{"n_layer": 17, "d_model": 192, "tie_embeddings": false, "init_std_o": 0.00374, "lr": 0.00556, "schedule": "wsd", "seq_len": 512, "train_tokens": 783300000}
Each number is 500 + 50 x the weight over its row's rms, rounded and kept within 0 to 999. Layers, rows and columns count from 0. Numbers have three digits each. The size before them is the row's rms in percent of the matrix's.

# layer 2 MLP gate, 768x192, rms 0.204, rows 121-143, columns 96-191
108:431520517526484603442545612456445474464421474490473572514508482502524491478417524497407574515486491458631550547512514575455480453580449535534528485456605470566557547479563564439491447559572449574521457551443490484558502542456540472458462543497476509430484508525516445488445638503508408430
104:469479470585514472538524444443576562484486586450514512477595427474456553509423504512518530475588551490548458425572527389514479503518459495425448671510534530533453472572537493547441470422425546549549471415495447468475528411507505456400547455427549469504498522446506583468473478457506461478
086:510434521468540550458456569465505539390477526543456536509484442532437465530455473494429522500594500536423544467464464556542468543538523540397497552424469564472496504600414535518432477448531485376494417416575480495521537530502413485547536484483502471539462481460465518439524466504638515556
099:480581510503574503458520535489450470545481423512518577434502426528462494531542545499497444491505510484488549417482445457451489398527465565519485537459542529500512470435647493575556518540544512542440448490508542566498492631527416395534542521550475430525431555542445470434417452544380404402
082:513530534530507528509596477525472528483477551531495600540457575577499485515492543503515629468503562459606441521544557456531659532523550511490542529621528520599490485482439534514448520541405531443560479528516528571496560485520476552437507513540385487545470360477522496435522366497565573469
099:504470599443396591444443486485554454560540537506548475439450567481499416505393505519426509542488503530439525545615401507474536547493568583521491586506419512456547530575490553513546527446640459500542479459500484533511559589553474484537425508495503535501504524501433429613557466428571484543
108:583496394439390450503564452410515566537490480498418458499475522425554574465425533493510457534522491478488517445445545491396477507464437378515545514545492512494485429395512440500579513558454393564583506559521426515447519437494512536502448459568415558544480489435509521598534466474565556470
096:502455495460619505453397441521520542517518583463538461514524489475463438542530500420502525423582458468470425521476477537514412483474475502369567518431507505477572453556488473533350524472492579517485593562480485439394498495487520465506555546536545461541609469485444515510493439488535496496
090:479518528499497516542430563447439459448496526589489590536537490502485510465456470555408546495541569533483500450505494458551572477477465541513456419607478442472573424457521497471415493535483455476508504555468467449476564465495497518488484451423478491511495518533582434542483545531504514472
088:486559476562438479585444480499471466482462471532466480505466603518521417502520543567463480416565471511519540384536520443485651446460541533512499485501444524425548468526485523552498459361511528538525459454503489433556499501444424586606466529507435569565532465518427451557519445489423574585
102:481456441508501558529430509601485462447519453564489487464464573521453425544506517540578516498444479528492511499436525371445525438488525464497439652504502488537379563539424500449495492490550468510494533527548498464552536596519417543604414553503540461491480446464589546477518508538457510422
104:552481591464547498436595530426473586564503477562512465484499541506519540531460450434520598503445484481490567466457473532452507379479524488498455505566393571539551524472509409460510416495525533608440429513524508473421568496487441527522562495497537479488474598468451480474413507637488469478
098:551581521508590492563474604437599552487490506532457540442549510500461469492553445381453621559520489520534572490419509596517495449558512521557463502574427514453410557486573405453540545432481543508501536509505479490431461433557505431566534536525491500513508488531518508548454403507496491436
090:533467463562495445589409449445604543448544531557396511413518550540500407629502433496527480477494592569462514545480546595498449508498586507434518460425442518507466478558468495608445407466495498483467625500502463442544488511550421447474465515526504547507532478457576438448492519553497387498
098:442545516563471521575443494508575385462570409492506448457506527486513463513507429531397534483388552554446549426579500492513463438549647507486509522447525460537461520501489544533418470514532607445472537563546505449459499536500537520519544472548546431581453543509524501566560466403499486445
095:513541457575529510462428562449530463455485479552497592518507609516432440479491461471492480490447483588537538434422600379403494474494498494498513454461543454573520511472549556485530540501465503499478515433535413492561486453472601456514428380491463437489517483548535458451507497496493509518
101:540516515451482491457503579528463567469530460541462486492459569506434443502544478521540501601415551563541485511524434465533477508580548542581572501513524504377515502477556506523576501546494553572471403431524464508459497533548534562514612460503462594491501557516573432428551486498553622470
114:551455532534601493423458468599535613475555373549478419438524568490443483466503505571481455555480590520510502533433483490493443541427468530432502479445537473491436528479479561513567568493488515544502610549487473483495433601473394480525423561436461495448457528493487427467591432586453560511
103:611635485431456504400528535493523477562508501428466463487457551495418481451518558411500535532550522443453535541481492481425552490556443509435517435397490477459514451522559517453480460437485517583478495568556506530622523596551543485467504532560477517524529498561495457523501582561470541547
109:384476506462462530486528533500463560416502484497459504441423488592508584605449610430601594416465476535438474511525474443519504562497517440549390513517463520554447484520545524533472479418483445518439428510458438497574526478499510529505497480582492440433547532537512585501504537489549398443
089:514510525491483534542536518468555557496502537584572439571538530513482588542560475525467547480558491510494476458448576664511455455454518458449452477555485426439541525469544440572483529504563414501535567597507458567510655496488490541533442534450519584518514498422479449395542449528454545498
113:567543560486556495501494401461434463477514459491403422561517579488454463462578449431553468643463456533468437510538448444557473466519470528548524569554518493478518633461490478396516512487541479469489489448503558506526506507437482544386578516507560624519439478585552606486463443402413474464
090:415470469450428476506507511597535478546406529490450503469559506529564589444536504464431538488584381358462566514493464490421543467482490474432503448458512456532432510538575532578437618487441398533451488523516487532439586506436564480523465479507507523491505566464415508430497442460441452473
# layer 2 MLP up, 768x192, rms 0.206, rows 121-143, columns 96-191
107:495593473530501454575498473456516427602457527542483526462511537472507519543474525485514513597572462452485477551428487514489570591574514566468574462592372422463533543542486476538431558475459465513562463458550448515541456520466514469582395531489500495530525489530562538576524461508476407496
115:593468387424414495536484567485501516524445485516479483525300516481608420514484517491543445426491545471446478527435475453540538513543424435554570395475491454472577449450547453532395477548445407511519436532477497439480518534446475515584532577512439501550539462486534456555543486558537476433
087:488553487499436474520453459553526472571514486495530502487497553476556567513552482483593472522407473514552472504537528455500507436503482476599519426593521494569483480427553489424594501495478537583518614577436562528435423499453551552423519476567492527465522580571582471584478468485393527455
097:458384457428558450533488409560518545413480569513542426567479571460544509497538492486541535509449448520514486557503497479527503667412543428488527445571465466506474555579403495446508499456480559494546482450513428489530485381503504639468413542484526511446601482444540522499549488421566574540
077:519506532510469523527577485570436528483506522515479555540509528583497504555472579561482606450489537490576450543535545455470641564508520552554537510601544426595488444448442536491443564579426509483500519534472528559502574477482505568434493517515384413514482364487544498444572385486550557456
108:495541500480533368560555440556511589513514455408452460491506570527540528520563499514539400475474448529540439547483472466448472560509475497530514489495497415479541530515544431570471478445406374455386507552449501505488447400530499514512474578505475480501478471549477628415546488520510479456
108:411430598590483525517440513535528515478494502462567499545510443518432448508480435517577535518452411502565495521490467540592532578580572650535479461479445514499455571520440550460456427470563536484486458508462592566537428514561485523492484538414495447564500510536528452501462479488478477617
089:509518489445528491475446511495480533499511590480514467520533572491477486591479462480522526466599455538477434510509438583457478417396485528350475495480489592496539544515521478430436496469557542556466650539465465426474478499462546423503575559528524520541532558520356538499437486514494597516
101:448441488521628498466501561497375375480462481557521527474504536493563512400519473591505494523469493466482476546543562572540522514540543517521440578491499535557521553586436497495483619553511546504548529523573502402480587499545458483460433417433484407575470455467488420486516517526556521525
084:478505491545453449544462492455457480472452527532473486483476627545525462522472479528535469382574500566552528387498538468482598470488541483503480519513459580452499484498491484574482445320518584497531429443463472427553507470471455509594495537475440514609511446530441475509481439510442551580
104:490505454562472514534383531574464383496509478492450548492418536533512427548542460540552462485450537495523566554533531427423528439499517486459453692488556571527392482553483493464468557422444455510520579520483451489610505579534527543588387476534502432497462492425529576479583530561438498424
099:459541479509510589554555517540465470493488514463490596455453530525489472501621580536486426509533407512601494597537515529473555524478451516554508470466580446491479567577524648486537659504441528409520556479540546435511437500480539484545448491572539515521530458516469550455550457512456566578
099:491458431582505544524487357455483427570491546541488503495467590507467538482487495456464570485481495491484505469428487463440528440487592451524497498524565468409524478514476594508428533551448567510494453527490456414578470516555467549627434608463415494478479529487515574399466560460550568420
087:490464435564552541529501465464591531535459505582379478412492565539499395579423533486492492500484593585465507540457576585482546545504515504438502536483484483487520466486496487549470453494510546474444645511483483424574466458506460386543477476533519513488538511430533461398466533559497501506
103:530467501578487487458394467522582442445561501471531486425471485447510409488419491471506606451418532476495519604532462515559508501513677519503441481401465535509472454563580459450449503478554621558489581486488476504610489477470458468514487502464484484536538436484525496403590512493487508428
096:504555486499561547512424608412530420457455505524517506455515607502492500463491446455498491440515475588555547441402601406461434436449513511523500444437514443562504538505564543504516508476478499451509567398581418506469517483520551448555490352514461486450505481569544451473542472510556521544
110:483418510509443594465521492539540566547508443476461470491471547480546445426490469517481493581397586573587413491504427471546499520469486525580546455542390495440483529548527478432587439420505548532520451465462555552476514624494446520543471546489511587484531423611454466447524528504524547506
116:497535513460407474589594503435470465529468571449491543467482461513598513581540533494539504473491407545446568442513497510505561463568439448522481490535486564543468432488477518489427492443512517428548404422492586489492589411612542604553573429545458578545474485511475495600506599500518450495
100:597533524533482537457495577515578464484553431463516592554555559436553524508499535479516467430489494431443496510488386577383475605516581505499458396540552492454457449489436573392531506595442458508531534541470507494535552568522379660442530370519506493518513491536473473535468605480448478592
108:530517493528444526510505473550506472510486543560484431447435575448595402564520415520469456520524498471523432604488474444468478515464491552414453520443501415588501494458496520461578542529460554523452488565556438507558522412545563453411509499410531477584454445443533555514464492457494547483
080:466470454486475494408533495570483430511448461430433505438481471453501465462456539452578461517473524497494540548512452350574568560547514544572479488464472602531465489516483537383471483527459590497466453444520541466463341521401539437434519494511546408428562566560532547595455561447548424437
112:480492524485561539564579495496460462446522464498462405551575515507586450471504460403542485563427506532462384527515485516496506477467394521570461550552444463445446520509498376417587486474514474489490432420540520492494464511559534559362566489525493574406519430499596625478454496507534484438
086:456432495461464439489549494581515469558452512496490459468536535565528532476520475471472529488558396377468571509462516475444521475450481522470498463447464424529444573560520536538456615479462425536496484502564450584417592469444548477549455428481510525479479587448423497467481448445425448466
# layer 2 MLP down (transposed), 768x192, rms 0.0956, rows 121-142, columns 96-191
107:537421523482538495458574538459458524430433459492478517480537404396496489528463529480482522442472555562515513473549518479449477529563428494524499511393611485474454511464595484402499373500538426552582491634406495537544528529499473438585516494516487461398504540498553470474536563481528373478
118:455502546537539496522566418412546538534565534405486498448622463545471522537401490509509518526597518471541454450503572442457476485417548478443452627540520543570443529538467475550499529472484529587564535462515442531508497477527522464387459392453513533540527478493495669448501548464494505534
094:488600497524478455527421390544479466589574482509514434501531586517541507459545510488529487490422537499519439519538499450461500420500501479587500436562448492519525515482560530401541475477476427630502665520479514450508487495504524581418445464533454526528590485565570477565518494530380512437
094:455418532495417464504515400498489585408559614481468468569496549445427554506457415532561561498524489519500517444436479554517569503435481506572518439547433534506566581544451602484487442458384487514601506560492483486527535491462526506467427455401487529424438459535496478447494503526591512547
088:519525482569512502493544492478490564485507522459482599480492530512496491461538492506533629449552559485618502528498540516562563550595572526457473538559591520656470512528525541475482546609425579470531548513473548584477541492510514470491468571522488521548410502415535422448499348473507590467
096:503384509457432515413553558575583508561556447449479448454490450419492507514453525476496582462461460573409462542507416463512452557568498573528536561489417497528510494500548496493505406441509539480505454476414469510456538437568445499526463588494459556590526548552520433621444434484554564550
107:528575505442508496566514541485509398548506443389622573558522480485525395509504497475460456396420658435499584529581487537565477511496530481488486452503471510548568529501479512502445574507521524459486520527531562528573460617459484427519534529536530372400505529462552506563558495483469450424
099:530406489393557500436482517561479527525553603445473419541544531532505432567503474504490529454562466521430461557496444575470466422413511610459483516470517586514557517553503464505379545467546575541503611574451482404445434482462490487511517478557510464541537505488439458480456412488521543477
095:499442492546649591447531498505436508467494454542502464448398543497572526398602446436564486502536495508489469484466566551499553533581507476491432577503552518525591559625437545502624566524497432518585512536534503464441549512531449515495426461540465426576442480435522422507484480536457476542
092:483502445518480456523509503514478416458397515508490528509455650508546427468495563591495458416526509525542498472554511476481617493488548541522445477584456518461523553513510516525489447378570570528492467441454515462529492413466510596580548547503462603520549475563503506534530462542443517575
101:527514561533499576454558474550446541460523539588480502491510504505429486585476516411565453463605547433435575402429522460538555449453439385592420481534461509498510444471603414560514439549573427511520476450523480456495580497495482507468518402501570458539584550514531495497567436523464424462
096:431519488516571590549560519532578495515491405509500551518510428498478510441594518514440470440520459474559463555512515505527458522511546503526527471489629456576497573646460583444508545550453512471520564480409571489510365522456553456517463592538536501525538456481491491466516466563480597581
097:438492452566506546548446372427489440519497551475543455527499554493467562498450494480456520506497480435468501428432480490432489509483557506473483439558592571434593431554503599532391501565428623523477445533513429497589518561522553544525460556435419454497471541517463604422452574486591549450
089:494471511526536474508463457443549442448536560527393464496493554551594423564507485476534418441500516545561446545512524569495487501510517477406582431497445457606510472529503503654476447483496462502468560507529459480473456479552452440475493524522499558550568458419607457430459540504471378429
102:554519498546584441438472403510481507506509522439552475425467507445503476523431494506590494475444513442481537648591465558496542517536631479491483477406497494538516426505554520481521544440603514596502518465499484541461487441455467505573535477444506554507589458552550455346519496557509540446
096:522502520496546584509470598418516427400497461434496568562500574487508537492493530470544486480472538502536520440471556358456421491449506473460496455426559464584518556497584503511575518475454488540459480503599433523516483492469503484506456390525465489476537444569515538500577498525513506555
109:497488543546532511519431472504470512492515541437533536444526508512514516498477498417527463427553518444467563388527551560453556475431440499395425475464524541635569490490508517489473519561555456508475603520529389493561527470509515470504426521559560361442464489385456529555471499508455398504
111:530524447475422517487523448580535491510511364511410512436445601446495496403448560520548527485414475459471555501514550573484499512529501481499440461511552487520523549436463498490538523565481444570492520529495519491513447535473483413466399567491501439458457486499416437529534474584441435471
098:485505501495499505493458515505553550402598463500542488508569537450558536507401429490529475469436476539488560506421501550485524520438579494565511464544566478476529503475472570462512535621450458408551572477474433413459570528483425580463541380500518475386538487466515464514564521448434401469
097:395475528490500498567550467591521426563512487482516496590537517477533420431443524592514576509488538457477522511484520519535516567540555411462580453492532517515602548504536516488491579474497465465507525500372474463508435571518480555497499437479524517437465376550535549489439498450517575541
100:523459473526458453486479389524487466525517523395419581491487511483450419471392531440514440432477558469532468546496437372483524546505449511591434513493504569525489469561431522436566449487434573465453435435488513416479368515523446440446589464544450438481498511587486561593436520476512383502
112:498523553498482466451403522562561469559483550477527606422471520525489540565481541593506491399602475482529621508439523535429469422526531502420542467427518517521487516502516513624390464446509461539449536576450469426490528462477494439581472510511497399451490499504389402444479512506525525598